{"num_hidden_layers": 9, "hidden_size": 576, "num_attention_heads": 9, "num_key_value_heads": 9, "head_dim": 64, "intermediate_size": 1152, "vocab_size": 8192, "hidden_act": "swiglu", "norm": "rmsnorm", "norm_place": "pre", "norm_eps": 1e-05, "positions": "rope", "rope_theta": 10000.0, "rope_fraction": 1.0, "qk_norm": false, "attn_scale": 0.125, "bias": "none", "tie_word_embeddings": false, "parallel_block": false, "init": "trunc", "init_std_qkv": 0.0225, "init_std_o": 0.0225, "init_std_up": 0.0225, "init_std_down": 0.0, "optimizer": "cautious_adamw", "learning_rate": 0.000393, "lr_mult_o": 0.649, "beta1": 0.95, "beta2": 0.99, "lr_head": 0.00428, "warmup_steps": 248, "schedule": "wsd", "decay_fraction": 1.0, "decay_shape": "pow", "final_lr_fraction": 0.0, "batch_tokens": 32768, "max_seq_len": 512, "doc_mask": false, "train_tokens": 518400000, "max_steps": 15821, "dataset": "wikipedia_en"}
Each number is 128 + 32 x the weight over its row's rms, rounded and kept within 0 to 255. Layers, rows and columns count from 0. Numbers have three digits each. The size before them is the row's rms in percent of the matrix's.

# layer 3 MLP up, 1152x576, rms 0.0309, rows 415-478, columns 360-431
106:200087150123169184155136148113138126117150097146166059112169149085091135152131154135132158125065121154100134110164070124134063137130135133118149141109144137147149153176110151111081177131156159112109077142107121178093
094:081160087097146119122100140106159056149143133140107126099191139110138120166161061103087122126164062126135136144094119050104096086140080084109159146171096115064119152098097121152142167164182115089139196079111107173125
110:123125103135097130102057121131092161079081178114148158130151164121082136092104180144131125146143123104142145124090155115076124131146079170108138136124138141192184130091038159148129125129115102117125137144134106118134
099:126155078103152148122125096132090159184096144163179070194153145152115111124085117190128156097113143136137165115122114106159078184120127142119108111150104166114118194171151184111182103147145159169195076134174107110155
102:090120136184121151145119143141117110131135137103111105092116190192121120161144107131117143150156147171147160100208118100101150196148161123148129152189181073124125117107123112081053105135142128143105162114145124067152
099:178117105078127152146172142135170121154113154117078136108095176196127121136158235069176121150085207128157118097090127162144091102158163191114119079160108156177143120130112106080112165125103174095132115160139126163116
099:148118126112145107095097091127124085122058142096143099120115114137142141104126115093109115127141190141115097191068108185099131141130173124121129098135090201156071106150107119112171156067180154066144063095119121107107
106:133088138136141123100121164115185144145109183159188144111107129125101122157115170121139112140140150063147121127095131177082139127106144164118111130105154125186058138084163084108102133129182092102124097127112122097153
106:191139102114096135104142096052110088113132128120104159137127136085117094176171110150101127108189139141185135149150129123124122085118136076084125145111110125075121098139155127161196140121159164156129141141034146194073
093:161199175121103159116085149107119120098133117160084085067154143159153147186060141158115106182116156106106105157128126165115171160162165140119117139125057127093118109127191116124094138105137114128096135109138062124170
102:112161139126081130114083071078127091030125152132105084133200072100137121129101130147136113178162094120088113162132124086086146174110144139120107152106125141087143150091086124114120161147151111140104100071146160148145
104:138131144152146131140180134142091090083169092107069101042159192156123160127110161122154086098170176149166121102107115087113080128114132111089117095027097166115137048127207103132144065102123125157153144144154085136103
095:109131121139155143178097134147133160094078067107166131196110133131114137101106106177096149117141180184151193085144115123067091149133148093124155206164168093144126148117105184131133122135110121205095088076139143105130
102:117104161144139155161166143116156151128104164170147128143117139138130160120099132156122132112107098158136164169142097060157163141156170158169142084085120066169042160105083174100195112117134163171122171137133143121127
094:178116135113166116170175145147169033148130127122147155136152123119091133141100113082179118079098107108140135114084087142168113111135113059109105132121139049165118108098123135101097183126112128157059163152087071094139
100:121083109100157143122107103140127122140103172109165164076118124131167119141135155167204164070087173102134138157101116139168157195094135128107188111088146088147104144147160152149169105063074127119086160130147126104127
100:069101150112172117178140046099140155114077098140141107134087141204092133153117102151130156114138176155167100121123160101133166128136102139162159175193146099150074154097146165140099111175122148159149136074095104127163
106:136109151120127177056089099151110075066106166154163069187170129121151096084094177112111140093164135135081160135116134170139112104085131125129114171105131058063103173124099075163132155107181140075118148124092152057121
100:126149088192145136047116099119144129184115126157097127124151180135115113140101145099206119152070092158179145079110092133155152123130122154089153116095083141166173109128178178102167116144121077180103092080140136081168
097:141052186143172081139140179097113149140121132122160108191143159099157059095097100131196152125078120129146156155202108071173118198136160102125122169067073134199096147155153185190136157134115120151154157100115110126120
091:109179096101170144129067077114141150094129122102168122159177127100080149148162093122150207117103211097154107104082162094082074094102138151105179176056176063184074058144180178141149128117143115130089144104122062174168
097:146096163178141150095110124107141043101135124101094149141093133095121154053118121171153112107166161131151132093094204151118133099163076127086125119132186098091130111191106130139177101140128097098164183129181182144092
099:085109087169157140118103087112180085098128120145117142098093129074156090165102066154133144063193125117079106133150192110157145079144143082162141121125136133177117106187134099189176137063136124130148121140128114100119
098:151102147132203188107059162136132127105205171071162109143132150174127154075205200134100140113143149066183120176131171098137092173110165127114137147202114102135095144089110102144110123122116107093158103099081116103130
103:146095124125200135169107153085067110107122110111150149156117163077134101092136169097071129125094117098193092147164145145085124124137030192162092082158199204087140159074121128131149075131075110163115138123165115131121
092:182050128152147075150151174128089160117171151119142187092126090085178161158039089134097114129111107187134108128094166146157172111155172100116161158086064146115096182058099141163089062116140140173116130140046149108124
108:119221123113094096113056125148107115146171117163124146121090182114124137153088176139103113182110129104196092164119076131094133181118094050147125160117154111133114141122113086159095133130110158079104139142217136104115
098:144152168164118146121119171120149128138117129073090155150120132163090168133168132064113101142111188145188127081134135119099155066099153145113126112115112198104089164141129087078098142160125175132149149037133070194176
101:153149100176208122134108133128101077072118130114146082137123150082147174097156090077119102121128167142101102142133114140116127166137152093124113211157136103131194218203088170156120171109151092129136064091143128130142
102:154071056099039082140177094087097121109124148143134136097092115154143183102124135130169113201114142133157093080173093122137167120160131167090110107161195191153091121132099133095143157118053080123207139078096103107130
102:138129102173129114151146134124142170191145113113171162132183184143156159142142117128176101079085150121147163133222147098149117128137156124102093121172146160134122041134177174090122108195163174163183125083135131156127
099:134209088136174094124154123105149109235095149152095150109153124124137117148119143107119074119042110093165124179128131135175130167124089119143130129164089139156075153134121086078114141137138098117154129179179176124141
099:086097134105159143177165079166143155109090158156097138110096152111147130091123208142080114099103102133084088143130202097150120144140161166133111110134178129180123097163082156113139117058145144129136169126172099156038
095:121087159123126126129163154133144098171112123103102124138123103143081117119142117090107128085099049173180175090146186098131209134137159149122098129117196220096096152149166166174149144099126096138175179107124165159181
104:098143133084143163147170125068095114121092137146130105139111177116108117083114107111120103078053076163118158169072165091191126137091116140127122142144131173142128093096168160123114142143175151053135057126145159140179
102:050199152103154069101178122117082170144173093123149188102139131154064152163110187168133137128091133093152139119128114116113121087125083134138100137054115140104144096103127147095111096191131101107115088164095151152111
095:065085115128080152174117084074115113126148094090110126193144171059116168087121069117080147122115107075120155075146096140150068109077129138082120153117117141111169197110134136098059114162120155125166149132071151087141
105:170128124144136126154135130161079024175197177146140076089145152177099140165174132206178162139190158160159071117118140164142113198118130144113142087107108138116117106164136149136131139169057123153141170177144133144044
101:163133098115105074111107102100123117203123105132178096095184215134120193144152153094186095052166114148154168075152108068131112120143157206136097127136125142093064080181086132082132100140135136143117159160109110139129
100:148138119104187125117143196133117117083131130106108123118121125129097121089107118072161153168113151139093108152051147180099139130073080128122112094155170111105110114130108123127105160126215102070133129101127207134140
104:140188173157125117120078065102188136096148167093143148102096149087111142151146102113137183157117125145166173122176182105156091156123142180107114124103142169147171143105189122129113113097076100114096154118101095141140
095:179163105144136102137107151179108196087095092136140133083100124147108123122111086103113119140146129135135091128113106153116104173169164111137071166168125104083164129133063090124078091166119122185125114113077195143081
102:092122092149139160123109132079200119131181127119067107123115079092156127136119128127148091159144145079154116089138105125179134184112138111056163188118120157122098093172157108107110099163091098100133080145133120126113
097:104144185170111149209105126118118017137115141164164088119100100043158116152130099115106151101114132160101106166150144115130117132136159092130144137104121120130170132114116129152139081148104135133098141105170135100147
093:199108099108177152098130121089151147084170080170082101107128125176141161171141174144159130096102141185141182105147148069116169158131102117148172157127167150134108155153165147159146120114111163087169088104137109123167
095:103135149083145121115139129127135141204168074054125092210142097169212054096137120116134135084146093132141106070169096165107136155098117111127153162143163101145129206153130116165141085069121220181157118086115145151171
098:153167199102112121125110086137153160125115102124159151095146089146119179074095100120125140126140150148115155089153109180160137039174098194114150096120158156136121086101108139101181128173095094182143168151077108154138
091:204127160172122131111160174142112127121108110074150164102123103115164109111115132147115055154054103146168124101122175114195125156152162111080137149137054089126074104162131177083101092157116133099120159138159158110146
107:096109123119189104167059103154141110145118084143127135138101091135124123139112133130168155071095148138059118138117123100178146077112143105081121129131122156091126168085068169124102147089149146128113078150102170141149
104:045096106187137125155116198143054158119101096127171120054137169114163134125155053120104098117088161176137081161144083165098129154158147139106150136113186119152168150146160111121117115090065187122102164104162063178187
101:165144116128154086113126138095110102114121168132131116180121105120188139157079136141121172083126127164164107116139094144079083127102160093152099158208087121093128120116123174172089131139129117138092173113091209062205
103:071151163147173138150161137135174118094115091174136157145139155168161206131070113138117166142099153133099123130074098088150115164121115174083155111137115130049082140107122107129149152101130121079135198151121140057132
101:145149147116107118057146207119093198144156099119162105156136140131123106132123050049151093078137096025173122161130084103146187072115138093160152130086169156134104096156104136147127133121166129152099123116112130163135
103:135152084140130139095104102183148131145113172168146024171086121108131112157147151167094129134142109150122139045130107084139152071123118122100176151146145115191159117128121133147095121068138108173120167099157198100175
103:162077109159138112111148109128073184184135172145158096128124106165102135147165150141105111079101123126125123117224130151165079137115102117105083109099103129165128136159130099095127092128167099152112077116145106121125
092:142110096084134165162055150139168144133123093099130138110081086117107194116179088070087157129068170121089109073163155044131093205117094135101071160174175183115152144120162077186166124165142103131149146145134155155114
098:075060081134148122159106184151100121121121147148138176180093101091131089139163087103135146125155131149134138118149169144141110126126135139140072127121062078076128167106072132177123190163126160119166107072089111159115
093:113068151112138132106108142124158131088124153136210118135155093167129149121128131099061134140084141131125096191143102146178097088102078067134078117138179144109146172180155176122120166106185156140117153114169132096090
098:168101103097133093135155120054137135133167077136156197181069169080135108177149139091091113114183162124138130105121140131155140170057150141190156131068086095111169159128099134158102068158119126159138127156075154156103
099:082104107204088155142109085155092122106132168131127110141094080121129132149098082170095185151119153181128141174125075188156141130120145104126141138163178154156167119142115183138148122071155066104116139134158098126156
097:109136116092157132135129121112119069059104112137136163097069105092129128074155159182133103172096126180163137133112146119113154107137175182142170094124150129190162113085163169088157134109155098158070098112131134140148
096:123094137101092130189088118081164094084094101110139105135122106095095102110185124135134095118098121101152123183131151116117069184127098126157138172143140136219109113119110077162130100103109184145157130084144096152164
100:108148154120148127128146090173126174099089136186137203160157121078123102117147160123144154150114115143090090076060128108070141123155122171101184129207114185150170111140127188125170147112151118106165184163161196122139
100:145098159138105123144111108188153120082152147072136114071086151106128155082140040175113143048153134161161106104144126151125130132206151143144117107083165120097152067137139192150146135135096070130159136132120146112112
# layer 3 MLP down (transposed), 1152x576, rms 0.0245, rows 415-478, columns 360-431
106:092156132146113087127126207100140119151135173183110140127122075148109123140111140161126115088148120124121103105119156078170110160202135156127166159138099158152094090147166122114160131172148147094135109079116124131163
097:088180148104104092138061134150109113148111161122093073166145144143163147130145138133131149159093096112124125162106086149138154200068134142104140148164118132127113130100086108158141085173125174095106137111187140117115
109:150191143103146159099087113063104110091121136063089133122125182084072122060161149122133055119094166130121164132133104130114111094085111129155187130158151157163175166163098116093133086142100105080089170093142147092084
099:137197141110177190144102115160152095120095177132072091159125078189112113109080108146109151102118143124152043129154145143133104127067118099139107102061071130103147131119141122160119113098164121150109150170131140134101
102:163096062095126120122112076116120155105126198131074115102148163092096119091137144109109153134153105085106143118136074133094141140190112126083132147133185154118124106073057096125133120152129120193131123096153128104162
099:112169148060160120090136167101095145123124128165143104132091132158105134115120203102087084114142136158156124113102096181091070168112152194152140137194165167162134190167120143125108114117155173067146069106100100168142
102:088095146098105123132078124073128168084081121122107135130129135130110120114144152036111134142139183131066125137104118167091066135099132111135136131129141160134074151113154136136173147181107188090082111073132135125153
107:142121075085144095131120051114073121124158029129182104108095107155146118104149120166098106089138059126111172188128173107123091089138089153131080104114148113124134100163070115102142118096148126163063102133176153108115
105:109115160070163124139114131212094087147108114172165106078076148195183110153137086109122134107112182111155161088133109125120049147134084132154129125108128134138129193161154163110141150111156122096169096153115090159133
096:104210108138104166146080146163111119101177091130135160121199163125158140145106158150122141096199096115143121089151135122108134113152201139195121152147133140151208106137128115103114130143104126094109134131115077088104
104:079104103173173082106052073116123149106135087125131151129069105155150141162128125111130123140168141104159101126197087105118132148149140141118129133094156095163160162144129135107078155122101154189175087137118087071163
100:132133054119118188089113114110088090115135093133116157102079169098153157103140127085181146134179115141160108177114140100143099099166127173139124173112142104141090161158089143111092163144103137136179087149176164112093
095:106033101112156159163146176185136101125073137076135100156139145143163047125163121179155150093088192171083117109113158112086078122103062095108130130098119140075102168127096136096107147146113122206099126150123153090116
101:140140118130145158091142112094140143143106124118154130147126198167112123101095095116123086154082199180086171153157113055128129152082130127137102072149120130106132129087184164094088132166147177149110156106079158165105
097:153124123096155149147125181053125092154172115058123176147207192127120138133133134112203158078122097153228128126106123130139113114064114098136058119130133049185151161170109145110099109162150109107080091123098107152183
101:120116162168155122140126080083146122144121123125070183112146203069048166097161119141120091077127162178141134082114178166090128072114125128174113116161092146152128124152102110084149148179112185083127142132141149085107
100:105107099119136091116086119126120092146131158138078091154129110089115160120168189127169120120155112086098069115192097167139135063085136109132136083066158137170119134125130096114101121149139124129155123188148146149092
108:102139132119133142134162125099047161108143113128124138088136087119176145176132159098124081102125137114185159113113146102089076107120145163087139114109122126179170104161110139146110122134039076167167082119120103138117
100:117160142103123125082122156142147130172168098151149168094131110089115121083160078129099100085166109120115121144181147098123121128148172127141121180139107107047142114118084082154159142175054153165152144080126150126141
095:123157205128171128129188120143133061136165211171091135161140170122123143129092074107135190084165103102134129068085164127119091154124110087119112140128160127072150129163140086200132157125099070117142139098146167097154
090:125124056139143103143165103137130118117088134144169109135158166150126117153171154093157157127095178158208067126112161093121097196150162152139165121113223113127109161180204141134152070149088135104141127112121151094129
097:173092090137141185128113129126150093073130145060111187186194156147127122173127156125131154100121142175144117148091159172050153158108165122071128131135175150172129094135065140089133128079121183139104094145128118112121
100:135063098087092090133124143106149141035096068178125123090139142114134150171093109135093168131155142127111095120151106094102098140156098138149126138126131131159143116176090146169123106101111112097134060107155133120139
097:187102113194115103146108104129138162086122156088148154101143120178099115116134166119125076104070146118136077194105112166148152105083116144125116113146105084126145146126231099099090116150155148184135155120134133140149
102:157058106128089159142151178146150118090149114107124169129144108132106057148089089114091119128077134119106082144105148086108119079109121125152138121163062101156114175149157157111114158093163137086088154097134102123121
086:108126135133140064208125131057135125201179144124078141102176184098174125111113151089176161140047125133093171174131149136178175160162133091038149133117114061171097099128099143108155096055126107102134134126123143127174
108:076185161125086132136147097120131085126116094205096133064119124092154151119156168149147132163064117139080107129140120095092155144148104116067148095147167125163137116129097106150134121130110127162101084095161150100234
099:111152067137061046121104129107101127140094134084118125154127071119109081160134115109104078135124104138104119090090091169187152116160100107111159126099093150102130109085065165137165132104133114149155116126137058129153
101:088129126115087171166128110103162138168166079078164158156142081191098061157075133142189108220092130057178134141163097086167159148076081099114085110091139130167135131151143080158079119100085146090105125111075110154125
102:157163101140127115170178124130134127098221122160146153079126117108163158068121133162103172161088130065157142091159041077144104163169098145122132130157125138125165113094114164087116139135100142158116056072147108187128
105:124150197171140105127063154055153150098137195156114129150150181169138112125134126138099156124099120113111145159098092104130168133112071119173123119141117110101128162173150157149081146103172146086114157068187109131098
097:151152146197078142142151127096127135119126164086100092093091197127144108120110133121090132152108105082126168155104148106147118147117189108130140119142102120106136122089137135200153100149127114133126110081167076102143
101:118129085140161133058185070046124134131135168159138173093079096148196115044099099153108129140062088101096148186111101142100128122076156086114137165103145123086137139173079132179100150139152163108191157141112135191148
098:073117098094117134111182138082155097094070053123109114092112082152083161156113131037076117096119023148197173125105122100147114119160103107129095072123174152133066140183112119131157144133168161171152093082147162186090
101:152156078083156103157172051084157145059142166129086084111173193128080127130122104150143150145110119077100126159163091171127121155129068155121107088085120171105067119100126102134154127146113201112134121130151138149181
103:158104127118133178123079235136142116174133087122152143137122132084226146110142095177114130109145088193122158158142174136128148170108146092143134155192138131140139131088088115107191117061061108129160098089131102162130
095:133129091094084085177089099120148151134116081131167108117084103096107074108088111081092067154190148101144127127101115139103115116161130117174152104107109128062129084138103097121191106099128156098134094116127146133119
104:116133087187180143084098107093109151146085080084154104137160193143133162148155167094153101122139147128073130136150096077172210129127119121182149099091144135131140173145111185096132089096154132177129122131124136183161
102:166124126135088154105128135174133121112121138150139119138107135126207159196119163091081164157122173110133129073195133185125089092132124147080107132136137133097158089136125139128086165099129183148169148164148179116117
101:063111173162147147157096132151134119166077112141110089165152119168167100103079133127149127061086180099120181131094122122148137093140162116112184186196128152129147151125131135122157078049173118145145134150155129134109
106:126156091136090103158151114143136126105099095110087139132065173142128124119128125127132122097188164101138147172129080183109132092036133138163107116105130130088173126107104106100118147087200171141150157133115184120129
092:073079121156142101197190149159190197077134133142141117060096129123150122051114149147089162073108123102133157137118123114134125116130179116103171137120146118145037145135088161156119171085118162126092085114148142123125
104:121121110150117124144064148080090122123115138047095127147109105120115099094127133119188139102080111128124154178079052105117140167067129102061109108154129142124133121099131126145119170152072143085087140123189103115109
101:179137097118130110107124152106123164118135088152204147131189169126140130104120160140124118042104097178084079154085131126184142210116182097159103110068162141065095149170118152127085101135139124108115173128141187116125
092:174097064137125158100119136152125116150132061120061087103104130137080147157169169152160119122126092147168138159171108136117171135161106077142151151186146161112153116167123132166097114108107201067155102117123121091109
096:160129151104127107100106095138111124097202101178075134143163216117117063084079092143140117120132168113156158162079137151147128148105090121130183094139081130159052142096142169090192119114100096082142119138156104160121
097:154107147114124128149141120109122127122172096100142127103166093137087090082108106172170151106157102161203099098082179096154209137198096170106097124103131155110122174083152088149157150149108177156181094159137094128171
095:211179105174165124178101148130136122123155088153137139128115140139123080116097131101079109113068098083143115157122133125151127169146118126101156129147089103151122165069140107092077058161156128100112109185148141102146
103:108128112131174141131154193151101148111131091167122149123084145131111142121148130127107122161078133153111204124115126133090178168111132172136086073137139117126116140135149121132135093141103187159061185076170129216115
100:168160130151116074133125097097167185129122162122155103112060118082113163126103095168093134162151052123146172167162117102127117153144140097160097142135135130143136122123089094126162151065135090152135107117179088180120
101:124110141052130121127146104119116124092106141113151086130142106152191125190093110155122158203097163175111118114119125127137114175122159103158062117165137053085115088145094179151101132147114102106123116083097115142162
104:156079080069076139102117060117128108120100138166110114154089091150121128140125129142132096136155119117153187143142154083145166091152124143110152145135114104146115119067169077189164107137144110118099111127150150096143
104:110166167081115141129124135063109147120102088144107086158175077097076158154088116097143117074089127199138138157112154076094127118173134167143130084160125170141129121143108118140104167172127112124105159161104104140142
101:163106135107124120105140109152109213142125128190163089234146135091136081141124221145124121100158125118157114120135145100146126121134141104120146210155130141206136123124162111165148122217088134145161129169112168143145
109:180128112118124148178140138151150119132071093119153109153194106118144148148126114155156167159113144123095153147090128140166109122121108149117148145075154128116133140134074118170136105080145128160094141143149183124103
090:124072071051146161107112138110124047115134138170110147118088134113163153098149103118117146102095149119129129127098116119175191160130147143153112159154181136162139154116107198105080157158155161152148117140138143188119
095:103105125134146107154140121098172170131121113143092146190062164144143134134145061077058132150095176124203158137198146197172130158109096133151136120139142101145144119068146081124148145164104129120114119059146115141134
095:110061099192061119097132126187134092092116129114167100114168114173128111119104127132134142168116128141087108169175121041165104140092088116156101179082130141106170172150127087121066160104135182098122157128090117128166
097:153179110165163151180091089104127156224161077114138143120099153109181184112094130137102116153104169141131200087134142123098090123109145112152165120114098173147126201133089164105124133123089143183114093154156136113149
099:166055056101161101116197086117127137142116126129101147049126143105207121081094127111153113140207136121188079090150205199224144095099096120134187096138163135113160157144130128088180103124164114143128094167112129155107
100:136117126080145122096102083234105105122031087133140114123099089102149136083078164147147092096176159121092137090102157116207146101128145159136076147034101080102105152101088117105195178102154095107133126139133106137117
093:110150175127107160168113119098112150119131102112184166120107218099141119134159081068076137110130169174064126135147100132150122117125093138169157149118137138147125159108144175149104206126161151129160096150168188146133
101:112162087101150138126112157076134136152173101130119156206110061172095105104076145085173082121079143121149103071140186101128140154147110094126112207125174139199137145104115164105195115166120154146163105108183120150093
103:149159178171158142097148133147151141102149090094169100122084144087169157087083061126129131111123155124158159098079102110105144143150121220140159109087144081144126061120134168119158079117124124147208158133177085123127
# layer 3 MLP gate, 1152x576, rms 0.0319, rows 416-479, columns 360-431
093:165138138109146174173111112105200074115117158158108114142134194136191135094119101143148115083121129118148129137182137123176129163165098131158144148071091141154144137209117077173116098079110107110140078186069127147099
111:148187130117064146174159142163156066144122118081171058127098055132173113106085138144144122186105135121128124139059128179112140122116182179070174122125118202104108145105078103172127165137149124171100138092140109104073
098:122134121197149123103101137085071166146093055179186115129096076159145113101189084158137081168101164151133168100125121167091123143182135073053178084125103120112160085087144158150102145167063135157102133112162084127113
103:178134208125098193159095138190177090118163067148145188079147113091107115125161130119187089091176142100117134167149092122124129069171121173087118147085175113114139157116126112136137126128103096120137094167075129172093
102:172079140067153133185125128105122139130127138108158173097125063162111151125125142138153109142066148150131133150133170131129125135087121151114077086109069137115105191132141115056158133102126136101112117189136130183187
102:112133145164088156100147134168165188148141139117159090205105133112125120144142134085132142129161139174171168101165117164167127127076157160114161133135099097132130156097131185069138149144107122180115183128132155144180
107:118083104154107115108193191117096152122148105070147164061134118087103148118139125143164127083082113177073171106140163084120098138140107104136097156173097096074112107164120137107066106098112137139129153211108116062076
102:097135108131124177146145112112076091141099054131133149123098065158190157133079182154180158153118146044118106115088130182157182185121098079093135109204155140089058077142117151193129152078134183118116158129152163114093
100:146135179123152140181140148111165108149127145175098103089113081165131151137129137128073133147115120066099109119176110129168143150147196147113114108143057183124150093179182132086126137105119099164109162191124116147195
101:127128154119063155165129119155085165170088150132133133122172131137109113123142076078116100053122103156176133085156133103088055144121123126108125183146116101116080109092156174122130120133123116148111131101134138196113
096:103109096107094154160125084143111071125131150122121065131119103131087084127141145124104116132207135135167112073109096154155127108111102149133105138048074101123110094158165105071137104136129104206167105125086105140102
096:102154093113152104198048144119136154105150128118144155119114175120173172110081124144101127129098131199190168070120144138193097127133096087099103105112090096105179179152085157136092107089133109123153182076090102110105
101:143037123136199227149096190107139112184156161134146126129110107171072071135183114163100097175087103115093141164106070146084145108152114150124153111176181104157169174114092109114093077148116152143090195139203085107113
098:133155171133132151164109168108157092183101104115148149143117080132151105084127180114224101142080127152184124099155128118170125129159091091063104147121098114180110116097157142082116123130101039159137150080123131118110
098:190084184146137115064125184173122134126129133067122089163131171095105196149068150116091152113210197068146106124149066130193136146197149179112085073108167113128125123149161161130129101138179128109100100091079090131084
098:175112166094145152116140172147123117146110132139118155089108137094169157098101143093121129076089051137087102134084121094186113106164096119117137081154126155113170156108130141122141093141136102070112079102131134133112
108:085108114151142161117117154134162107076088198069150109094075113157131100099146121127154108159166118150087172115100195161134124105160138155133082158146153177110126128149069083204146167140115152149142110119199109140097
099:080170107159087136071110130133142157177108146104121146151112133093126131097149125108131105126052078134116102158100091101112111130078090088081114140086146172084196134153156158104134146093159149170127117079138227108151
095:127109070138071078126090156148114190103071101088120122132109136094112144089118132108162071183076121136144122126176115124157126092139183108159115135128126191176112096111160191160132168128144190137125107164101119160174
095:091168134166141167162041089088090137118123096138130170050125149058153111114132128150124107181085100138126104063099208154099135144157173137110150123095125170144100102117145137167141125193169140137125158108114101143174
102:088111147133069119203188104121078195149130125089120169101142132081087074146131092107150131069121144151136132161141151117196141157157147145095112085115123119138148174094138122158128094134115152187108055101052087134127
097:094120088160138137141098115125137168170111064048162169072098099113133137133125141150199098133132142094126119142120182155118124083188167088115157133126148146110117120141172098139125090128096104178123117122102075125132
099:170087106127145157119184138150138110128152092129115115119126142083132116140124095188157135152137167137094145163153112087175121149165150163134133135073106149098073101100148157125122147091095170093155069083135115140161
104:131141125215124123092103125150134144159151164151087019130160134124165111147070117070150125075068121148139140121111046180212154162115203133118162161112133180151126119112131122105120140169120053123172165135170185188231
091:103109149118129132113141151125178059169158102171082136102109134130118083093190172104148077183138162099138118149172134132121119081144169126135146100090168136132137130175068117093220117137168135118160116137141157093151
109:107153139148137067163108157147152192168162145077167087107119107178137146079105111097144123112144104149112164107133131126157147113142153099102123122142119105125052172105121110083130131171131124132132062161090070162118
101:116099089107163072147162091093113116165100115128178151118117107050091031120129106181180090128172097164059062123122100146123122146122120076142123164085077080084182137142105156119181120128092114122134122178125154081174
101:152115147178046156085135116179103172131112093134153096073099102188139086145142112087115146098171156120124148140073105169123103121167173172125117121138192164164145070081131178147163165121203158149102096158145115138058
101:087128153149120149097150103090129126135164152133131148139108174115108119110136124140109148171167137100088186069144082109123151084115093212065197145108076132110135134131091140105132093182076114178110120066131128102163
108:065060060146135108123072077182096172121097143107095092112119196080190172124109163107117096132129114145182130094154180106170177081130138140122126122129109077105151163127169154181114099126148141149117131117120136148162
099:082129097085099207149108177096126156187128079073120108148139083177122097156160112112068099087166153147123136100037128100133134159136091136099148155136132137070147104135118165137209100123134148150136110114158107145115
096:156105077110178075116110135130191098134129143207099134109156157160147119122059153115108129173073136092151120130182182125107108184107166131130157109148182076148137114133080116118105119162166100164134118093088108141152
094:183165174156111124136108074098174087154139137174187082177166102147103096153072082101127183134131124126128133057115133077126121134154196157084114126155063141140177156131087119137099090144203067130123103168160151109117
104:105158155102096155107126102112170067183104108108163141118127113130127141106113074165133085106179104157130121127084074115133103076115128110087138118172148079082141139149124035098145127129159131129045172136141113135156
101:145169106088094114147157106116117121127140116134127118123147130064114099167181111084168105143091129062157140193062150157084116088103120164158123071068174122132090114124238101154134128088149173125125125175108113157075
092:118116111092177138034131087126112150116129142091157124166127108060158155140094149102189102128173103121117090142122163134124155139140165115097128124118156135134153141147124114175119128130110107100138146134097139099160
105:147125137193149106093094197149112063083145085110088066119143201154130199149113173103137121111166122176110140086167137108119156099180092144125177092083174130171139137099045187127130184147123072111077149105137097137077
099:129154109121093104162163123144144107162132134047157126098148150092200132085145156126090067109124129077124175140124108078123108087197116074199077140146113153107198135151070107136115092164161137117110152167125153121111
102:144131156151098142093156079108080129131119163125085103131150160121153111076116099150114135152174142110207113161131076128204103127176118106136143165170092138120083136143168149141173144144136151142111145086148082103108
104:120156104131147182114155161160128173113093104147185093099153186134141133088100128129072135103216162115073092107130157137126102133179155116122122152109110095081088082137126114150165171171129120195182124168146145161107
094:163109154176096156104193143098158135138185080137141138143109126082097131074141119136147128049100089125115082189123191117117123126093063166069115127107083144151081186122169118142115172038087070115125092122117129135115
102:129118152158110107146086202107134117114120079087195132111185113085102139092059140127179148101152115168165093072233093105158128126083141151100130128126122113151132166099136093107093107178163112180119123132138159081105
102:141103138108175144116189184148157143127104090178141150119147092122078131073087152163147063122090115164126132182103167095165159123151179174126090144129077129082097153178103118167132135114102160172120205145136145131150
092:176085069119180149061159114112164176184170104165093115064122163136113170149168162158168108075121141148140130138153098146210132096079113176178163149135109079107177095189164134124154137077163101161132100183093100184130
096:149087154188147125103124151119124158131160112118129148139081069189122098116140103130108112141149106142103117168189095135122178164149142072101144144103088165086136103136176150129167146097071153118163168125101135157144
098:152087137160178134116156087102116124133115133095084160151120122105141048126149094150148107089145135131167141150108145116132165123115078116059097123151122144140121175164161039147095093103110120114120083149142132166196
096:120173146155148156158120129061162134187146140154128146127120187097141101136110159138114125155110087114183117140162095105111108121133107110141179128145074153205135157081126161169097101142111097110115092130107101061117
105:120098081091163147134064117147153151198133119149112123141172112135128124113136164139137130161118124129060107118106139068128121075137100114094148129113077086146145167151090142119114160156098109114170101166092180133123
103:105114071109128156089128082124104125120115148137086096119148115083099054104119163112128108122132161078102099120073131109104123082053134100136132126121100106108100122111140080133147166137130137143139124171136131123090
098:104125096107146097101081131127122132145125077117164126102123122139153122134167144153160160223088182155148099137180088140093159116174105078024143144165191089151143100176155145115089090143077112173131166119167180131097
101:103112153142111073115175193141117110112145074141113146142099117131157199127124141135164139111131114160079125126117170145181127135140196154116138121082091118108071117102085149086121105139130106086086126135160169128112
103:126162148104124119087214130129140201142087090127117113139079175201093063129158120142172151136147131085096065160173113155144099075147137115084112136132098087129125120170113082102173075153125111104158157093145114064142
104:117124101122147091148142121139128123170074149103126154136088128144177082147073146116102121092145116094126097108143073156157167158087176190136171166166105188095097155098112194185085120160156124144076163110176119104127
107:144146076149155130090169105139169188105123160113127095119139136147153144160156165101139117089121139125160088066106181075107089071128109136075155086103153159112084135089151158160128151093152152129140106149087108152130
095:091141114134188173180113129121178175114114133098115186099123057109143170152203104050101155104081181141138107083140120086117115138169133149094140136133111177079179182115117157138168088097105067128076109146116156155167
099:175099107165159175138136100155164113121144170166084108157067120109129131134141105155169079117158092113151114133137181135135143128146119147173139129069132134105170147127120097113166152126118128126181156158096096153112
098:154059118086173130126146133156108145089074159134115030126114138131104109159131135100133143166138128058098139110114138207144114101105136135080135095140146126100150097120139144138145126081167145160092085114144112153100
098:150184112085091087145104122134083122170131136145104154113150118129123110155161198163201108141154093112133128116147118157136124107171131106096078166061105112177127109128161136116138120130156116160115052129167104142172
095:081165092123143138134064168098102131144139109162156175135100126090109094138086130152118113202068112118089129137111125123109126204151150122080111192152091172117113150137102176134105123117136165127112149094129156118163
099:086129137102100087112131119106110139088123143100085075189125149130135125097150097133151109155175145144130166164129121166164128184141146099054192143079115107116115181164141156182125116096112115148135110173109140147161
095:163128145121160052178138123113182099123068119099107126058050107134099141116105119102173048131066086116180101138138116108168156160124149147132159060111072178178105125144104123157126169108144112133201143131139032155157
099:123168060132109098140182130150150132129160160176093082156112095149133154109127140126113095139141128156069128112151165189091138135123219150146133173100088133148158088127087159136129093104147154085169135118159119134191
099:075116142110154123096122153140141111167136093086099171151151209193145080117172146094127131138146128130106127092144135144160147168120102137140161168159098098147090157086140118073104126139105164131114139161078109102092
102:113099146103193099150186172128155189150119139091155092110112168165144123117040077121146092117087135050144145154160142132165174181118113074085160176120128146100123150191132129116114170125131159099157046128126105165129